{"num_hidden_layers": 8, "hidden_size": 192, "num_attention_heads": 2, "num_key_value_heads": 2, "head_dim": 96, "intermediate_size": 576, "vocab_size": 2048, "hidden_act": "swiglu", "norm": "rmsnorm", "norm_place": "pre", "norm_eps": 1e-05, "positions": "rope", "rope_theta": 69700.0, "rope_fraction": 1.0, "qk_norm": true, "attn_scale": 0.102, "bias": "none", "tie_word_embeddings": false, "parallel_block": false, "init": "uniform", "init_std_qkv": 0.0463, "init_std_o": 0.0575, "init_std_up": 0.0662, "init_std_down": 0.0662, "optimizer": "soap_variant", "learning_rate": 0.0112, "weight_decay": 0.0, "lr_head": 0.00945, "warmup_steps": 109, "schedule": "wsd", "decay_fraction": 1.0, "decay_shape": "linear", "final_lr_fraction": 0.0, "batch_tokens": 65536, "max_seq_len": 512, "doc_mask": true, "z_loss": 1e-05, "train_tokens": 199500000, "max_steps": 3045, "dataset": "wikipedia_en"}
Each number is 128 + 32 x the weight over its row's rms, rounded and kept within 0 to 255. Layers, rows and columns count from 0. Numbers have three digits each. The size before them is the row's rms in percent of the matrix's.

# gate: layer 2 MLP gate, 576x192, rms 0.0674, rows 532-562, columns 0-63
# up: layer 2 MLP up, 576x192, rms 0.0652, rows 532-562, columns 0-63
# down: layer 2 MLP down (transposed), 576x192, rms 0.0663, rows 532-562, columns 0-63
gate532 098:086135111128140107195042121128136101053161159103108119114151112109128165154122123071130110123183175135189135137061139139233109106119170139103197148055111139143075142190139122137146167110141115
up532 096:123134141165132123045175132150063126164121173103145113067146196061097123078111154137138162111089102135123119119183122167116126136170092138157179153133152100107194132139087096125060104121133126
down532 100:062093211139107138115118152082116181159163208181147122111143101157096201175126126154110138160090116098135127137094087098141128135062186109138116154123125139120208141144154120131121144105085130
gate533 096:144125073121106136120117163145148090113131163069146180171118128141149054111188149161159132093086151139185142160073123140071160177177099095095138179121138154130136110137081149069140121143113102
up533 100:169117144103152155118159085149142127182145137106142122194069110185161137139080092134140157177093133069126147080074103108093164104148077118159103175091115103120053143158054135155134147098151134
down533 106:127181111085139213187088152114103133141117102144125121134145116110125107144088084116119110172091120138141144145155137088132191164139130125126144168126093162082170131139123101103177060138168062
gate534 104:132083126122139087121202113183102184147106152151161144130160097138161188097168163076118163221108126111141121127124081139180099117134098124147168122176182119091147114194105178066117124121161140
up534 101:132181159182128141120097098156103134114084150094103156092145171082136072173101139101154068158166033088105097161081152101090134155126138137121138106105092177124099078101124120130076143152118144
down534 097:177128144129114095127163151111141129147133126124071076151017120132109146127201136123178175169116076073143103091112113105099133141152115156128168111150112093203135135151113127118134111141101159
gate535 099:141121183107155118138169077112174103161121125141131157117096120131132092125134121140105121146121100115137167082130137191074130091138186107138102146145156157105169158113109163152088099190187116
up535 105:119128143096103079185153157108169094107142194168106132134119169145085157093176117064097170131147136145102097146172099106080105185168084114113149109167146116115085129140128149071109090106144137
down535 103:171131146092158178111114149134171079084118187123119154077169144189152117079056109083076157118123093122120121178180119149121132125160101106123161053162137122121182157086067160125130070136139119
gate536 097:062098172147119172123117140164109106154155074119126103110183126090151164092109149125204069091110074112111128179112144138115188130160160056122118115090080119112196128189130140114171169138095118
up536 105:150102136122130077136174115122153072150149116153124173113146197067197140106100061108135086166090136084150094134198111131083128176198133178157134107124157153104182104140132125158136111092115154
down536 108:107163137113173165136074072151121160173128193084085072215185163114097112108116110177072078161138117101140094109140078137123126111158158143133119139104130105134133101078157109162111154142095088
gate537 095:169101157055076072147167091113092144109158123044075149098174081112084128145123087152120114164074111139115150107077107133062140107105164092171116201116179118166175137158155187124106094149143149
up537 107:070162137129103153161139176097100171099109165112131190175164109149125093123127117097099148158102081173019191072108095172095127137071161170164145125143115123094145122121158124135158191117152137
down537 108:095146129128146141164150169099084106128127135151176135148074141091140104141116142086116117105163077144074201140154126130120095130135208122152127118136073131078180158155160115167166183148154140
gate538 102:144211086081130117171093161124068125122125122129059077166111121093136117137094151097096115153120144090171113180161059094122083090083165140143120188151211122173126159106122126113146099117129159
up538 103:113056124142065111106157134131126187094146112176099138127121118117110177131134117067109172119167090113123115127148091147130171121115127165126087062095088097104132168137168130077091127156142162
down538 100:167180186167120101127091117134116141140181125119115113130101145126123124093158133121083148125122183032180105180156115090107116138163105160196144186084209091163146160108106104130140117120129156
gate539 099:170175108083159149063119079122117166189168184149128091127148129116132109085186118130149111059104109132124142130129113095153108086163127138121113087106080127134187089178085183167193127114164130
up539 099:144150152140141072151100176113151142079141137131119148153098100131108080174089077165114127166177144110080137139090117168137124113129172116151174186125121149079154153101193120095039138165086161
down539 099:189120152071207150143134129146139138134140105097154163124083099116150135122141170097080091111098071091100132145152136123178115147110131105136147118116094109126119148136131130128165139199152140
gate540 105:152156123199115133145170102139090149163156076116147121131100115185110125139135157124114173175090143148112103092162161117132118153108099139116132056119173104133111167217101110084127108103128095
up540 106:102082095187121096094174155166093118114122135118080131097104103064109137093101150148109129138190132112126165124151107132100134161103096140098106179117076140139135110136139165157170140149114100
down540 101:134165172149101133133119107216118073155173083104135119095112106201191150075103124128115194122125094110077143156071129113158107156168114098101142127170117183107104103165134152110092097167086120
gate541 102:182182158154137155146106126161173104159087171144085137114081107074107099076106148062207122151103150132096174136140157166128145124101160124086112131161144046116128142163152162084132116127162168
up541 102:129136140148105130110108077201154139101089176153112130155096166126124129112053096123158095157089168141148142079120166161103169170185126113118119093154125092140103123162127116098130160089139158
down541 101:124139181180157149109115166110102207112133157132176080154111104125142135143135151099089097066122096088156126172141229115123079133110174187098084113098134106119137113100178207135088176106129084
gate542 094:021141117154084143178118175101129108168102157093150098097179117127139088093151045142128108137136137110132138086109121117139180093122155123141142086125182113092139120142123144133109101139119136
up542 100:218106140147126090068113101126166182106168092103149183183158148133078168150109168090075107139135152114139137148165110083104115125120060068080121153173074194119113140168126147106108159095163145
down542 098:126106127136177062159082123135168093115142085154117112169125117106122120065199094137114171096145133131170150112113134111119134127161108122110051121128129151082106125093171085155176142114060125
gate543 098:130120173124123121137119192107149066173109051155076166097087102135140134111156165153193129150127101147108092124144126085049121132175071111095108132106131157117159179122066093220093129186158154
up543 103:064116165129108087126109093094145121144125093174141209106203118158166126142157120160153074132117117133147164151196161100134128142105098129122123140144102107133172114078137197140098126142129139
down543 101:102144128120148090150162101143133069141125087097168170134155116084086105103105118077127075159146112177162136123085100103186104101088093175126089110157109139170172100130131134131132164085192117
gate544 109:095120081109133169133125124070085117132129097139152187175108096173101131069062104115092089181155141158135124071167161102116143118116113101126154091118131109142134174121050182155120150161162166
up544 106:135156122097218156141126146208172122069053136149168098095148135160156138168171123102115154124125111126122120154143099131170071145133085154163100087098165153118122126093125087122154140164189167
down544 103:099147117151160152116115185141137151091140069091132160171145075201093117145166118180166133112126150171109125106134059121127171102120118166176123107123149147161058115121117100131132076127101147
gate545 095:194163155147085124079105159199190144124162154138151178156140139148099133110119099115204133158096049165103128167090139122131109110074129138082199144153167157115103132089097164117119107079124136
up545 101:168069130102086100156153137110113133125106146106098093188173136222135098150185147103110150130188081132102154170143082188102154146132148095161123111102108159139165077146083172116134114149187179
down545 100:143119130177169094150156159130205133106106158187096157191092182132095115127166114132106150112183136075090155083125119128087153184077088177102134109144135152113139104151097118148110141107120102
gate546 096:105098146104095119150109141147134133120155104138108115115165159115128094067174085121127175108183165118114156163136135077090174131113082110056051147152165137137110147124124135073099156130129157
up546 094:144137216168102111125092130125115098181063140116116103095202138145093157090109108107090079179156128110151138134158163111121094163163138160134162108142173102091087125141135143133051163162149144
down546 098:104109124073089132125126125153107139095144146182111125099152084162178106123108097135091098097129161109047146146127188056077128187190121073114138185151169133145084157134092150101051137084097188
gate547 096:054090160109042111146161107175146206129096120126136102130124089097113072154108097125149123078075217148141180134124039166141106143133095136116100120117127160062149124162141160133111113121115092
up547 103:057152139084081151186087088112148155146088123167185143114099176142088133223151105143083126080030161116147184188136113139099118108126120139150071174138092106121125095147126129087147062156144075
down547 103:145111200157113081157039120094150113089104157115162113130131180172160174166176092104073098069165113068140103167129123123097146122148141166167093198124109114112171102120149096088113107117159094
gate548 119:164133241094143098157177114133106144165160083207125114130113203128180124165129127197108069100107158153135135055118218115132136173118115048113173125163111161122093147165142146120107118119108177
up548 109:135114133144095068105112073164089195109109079106164151130122138121150112103123092115102124070137095117125155106127105213146128105132096119112121106163160146133078156123124118108066113136092092
down548 094:206085134178201052132128106107161140152124141160118126168100120105123116093090189157132106096117121133126160081108142060139109145139150099128144160190150120098108160124133170100102087098099141
gate549 105:099125107105197149115136159074124095199083107148123091172136127124155125159138071152126174140156097146106166147167097069160193124188169103228148092118123094158133160125123153102156181105106102
up549 101:115115126133132111175121109115121155149121152151135108169139114121090117127103162122113093164065162159157134030140109161166152112124121108098073120146204188104135165206102117114114114137142155
down549 096:170074114108143120115114079155127098167078182094082147128167148107138102131093091137100180097111119139156155163141153068134082156104153209160154136128078133112103185069171187147104110113184104
gate550 105:138099125101126145131106180135176163138141162167102109147130114147136117180140127113147118112138117059072151084136104116096146185162128174177190073055101116111102133139167132181170170121155121
up550 111:138167158082151096135137090113075139091145149117105163101113177092118102126128117173102140115107114080112066082141172150036111111110115141121124100145119136132141104086165036087126144182133103
down550 109:096128164089104102085112124089086105094116147115137096155098111136088129111112070127109129111143157090144085134083148162128110202123085115079091125086167097113076126055174133108153098124151095
gate551 095:142045114152145136126060122138122200150119144156149143154089128119129142134128149156186131124092140114130094141159146081088168158101112077092106146120113141130063142168116141124219090085141091
up551 096:107094124137120109172104074122113191145107202162127158088096129149129077144131113108128125204077104092103130127133193103086135171110107108121162129147081100133116129188111107157145137081158084
down551 101:118149156135096149136096119154173115126108146138155110120104127104105130158160075105113108106159129080149125113120055136105122132086128221124175123205123160106147133171065087103145077106121126
gate552 099:104126104158142093152141163082118099170099147147136121163121171125122104094086132096116104101094195049147099104170098145197134138122142168152116104062180109105080144147118150076158121155078137
up552 100:129090130135109186127136071159122116051080067104104129136124131110120084105173105133147123145157095107082137118116165099093124153172148154119240131179090149120184168080149086130078118113142085
down552 092:120140087168119137111084152106124133150124084131162156103106156111138186173145093130124103078162172146099120127139091122103156137149129112186099090117115146139071173172188101123125124210140125
gate553 108:076124121140122156069121168088112136139117175096092190174057116137128087129123151070089140064142184119126131077122137140161140113184130094130121202145134120124124161124111098160098103095191074
up553 108:183174111125131115128111176143140164151130157164128114096121194147108147132081142114137113156106133133155093110155135090183106156156182116164093158100139099118103093113134175165172109082102113
down553 104:081118093141130138150193110111144151095161058128133166158147144176163122129123108135089128148125115134164104154088139120151169110128113163047195105103135174174098112133124178163156112140098144
gate554 099:115108081109117137136140167154134101177112097193137121165173105077075132161095155202122131114108191177134110147162133129089136117103140133122205170099117149075161183129106137137139144129144090
up554 103:155113158101159099106197064112131110133128183100106151116133102157110126114150105144133164168132110135149123106133148177138069143117189197145164125099152181075147125112152097126165165133179094
down554 102:142147097095134124116173069142082177130141154103115127157213151179150135115089170110118114127109165098094131152075155127128160128085131075155147165116090124126151125128214180129126102115063094
gate555 099:116068120136079129106133174104150032162103068169143117135134134167100131181167116142090085091087073187154126133101094122154135100146129156137108094121070135125121175090120143151118190092101090
up555 098:142193101100073159135113149090099146114166131153087134176189121116139106107131078100178120182109104119137143197119098115142178145116151122123143167111177123116152175176065183095143056072148102
down555 100:094119101080131142161062086197113107154109114145181119150113120141112115154156174163077110174144075142096100073100130108141096122140080206193168088141114162134120131149130130201135111105136194
gate556 101:187140126124181149147140110139167165094134171133153150139144116112105094118182079224125143151091180125166157116137161171119195092160166122110066124122128090100183140102108127076139139187120057
up556 094:141160149073138135153072148143123133147157112110129078120115134103099118095131137172170137142136090109139157168132144108146135115112171188107107116155133071132180103141132121141139173103062133
down556 095:123083165176125097092123108082168131070083108109170198140098125110068098110165166089083084122143133115142138147110111135151098128159058094120082200158135130094071122102127094034153136143150094
gate557 096:140066144144121151123175146114171123130108115170113126135104136110101078153120094180191123069111143122083119136107201139134131133082125097151193154128122145083181130096193105100064091110132084
up557 099:137165097069127131085173117144080120109132182138122105106079156148083164088093086126102093127178136133084095151164105148117111109160156157151111165104091162125094118102131116100131155191165182
down557 101:097104101198154113113095120088080090129092150164149135127075106116137083105130151151146101183101095130089142183100113119161134115188080128118119125191156122160108159089112179148177109142193063
gate558 100:130067118110173168167159190080147069182190115113100183103197146093085146120124140133185173122181124105145099177190127098167125105106139119068151100132179140120102132160138144148098185072143096
up558 097:170140112115086164113064097122172097094121057106163146128123152122107123144151124114121171072117089098119115114089085126164097124096170108091164125106095116153147108114143117141150081086088124
down558 100:109132130148128124144126110130168121137092118138119185111132124163120107118148177182102168141131124121114104089125165119114147114105208083119188158128151105184136073170178131162078113086060143
gate559 094:137154165150179153124167128130131069169188112135119103125118155179118130150086145137064139145126115135104153117104119132139074138146120136089139153135111093077122209120125107136118131125127116
up559 093:096138138057056143104113098130202150108086159071130129121182114033119135123168126105192118142107144096130126085132124163128130132077155083107090115128131194147137070156097166119196126111118152
down559 099:165134083180125116127148161123125086163114142190111156172153221147135101134105099137124104136108102121135139164130137123052111099102153152123177075127089085166090140139106077126143146156145158
gate560 097:184116113082120093150203160109120102077182049129103097083117066163116147079129110126139106104172133171095047135104127123127146166115161166109099192157181119173131154140107135112120084122079126
up560 098:093145183114115136068147115156143096094148092099092172128069092125121151202143135133108130151122161128118173123084144187098132112142154122115145057080047135161134078127156141090152098113177112
down560 099:145158125173124086135122112051096105145171184131130145186171152166095111110127084096125156152168111191155135074134130091161087125177085098100108113155155108120163135146081105187121171049140108
gate561 090:040164117123118103152135171132082128109109154142075177138142184160122133107160135086117171144097079136138083128160144089150073133145081103156157111101104086126151095124082151095079122177069169
up561 097:109166112128126074141128091121126119114154155134122164156134151123132081097160094103110181105117114100106145150105156063118116083111058095180099105162091143108187161125111226134128106116128148
down561 100:153158196127136120124138079143181166120118176195120104151133142165210092152178140106062196124183109143104147190097124125106096154107109124104158106154144126111169087153083086080113102124182112
gate562 095:087123074184127141083151150222084110162161164101148125098095146120163156138112146106165165145136069133134109151137147128082156158177186115135136103142096115113159161143111103145130166093162116
up562 097:103161111144168132107134119126087130138146106123078171098105068089041124095096179177145114125104138063124111096143056193130135119142109166080064088149120126080130147153122122098113148176127097
down562 091:130080172103111141121135133160139142178117143100174113103181133122132148118075162107143095126138081212113126128088177122207127068118152117127138132089162160131129100107122103097133102068128111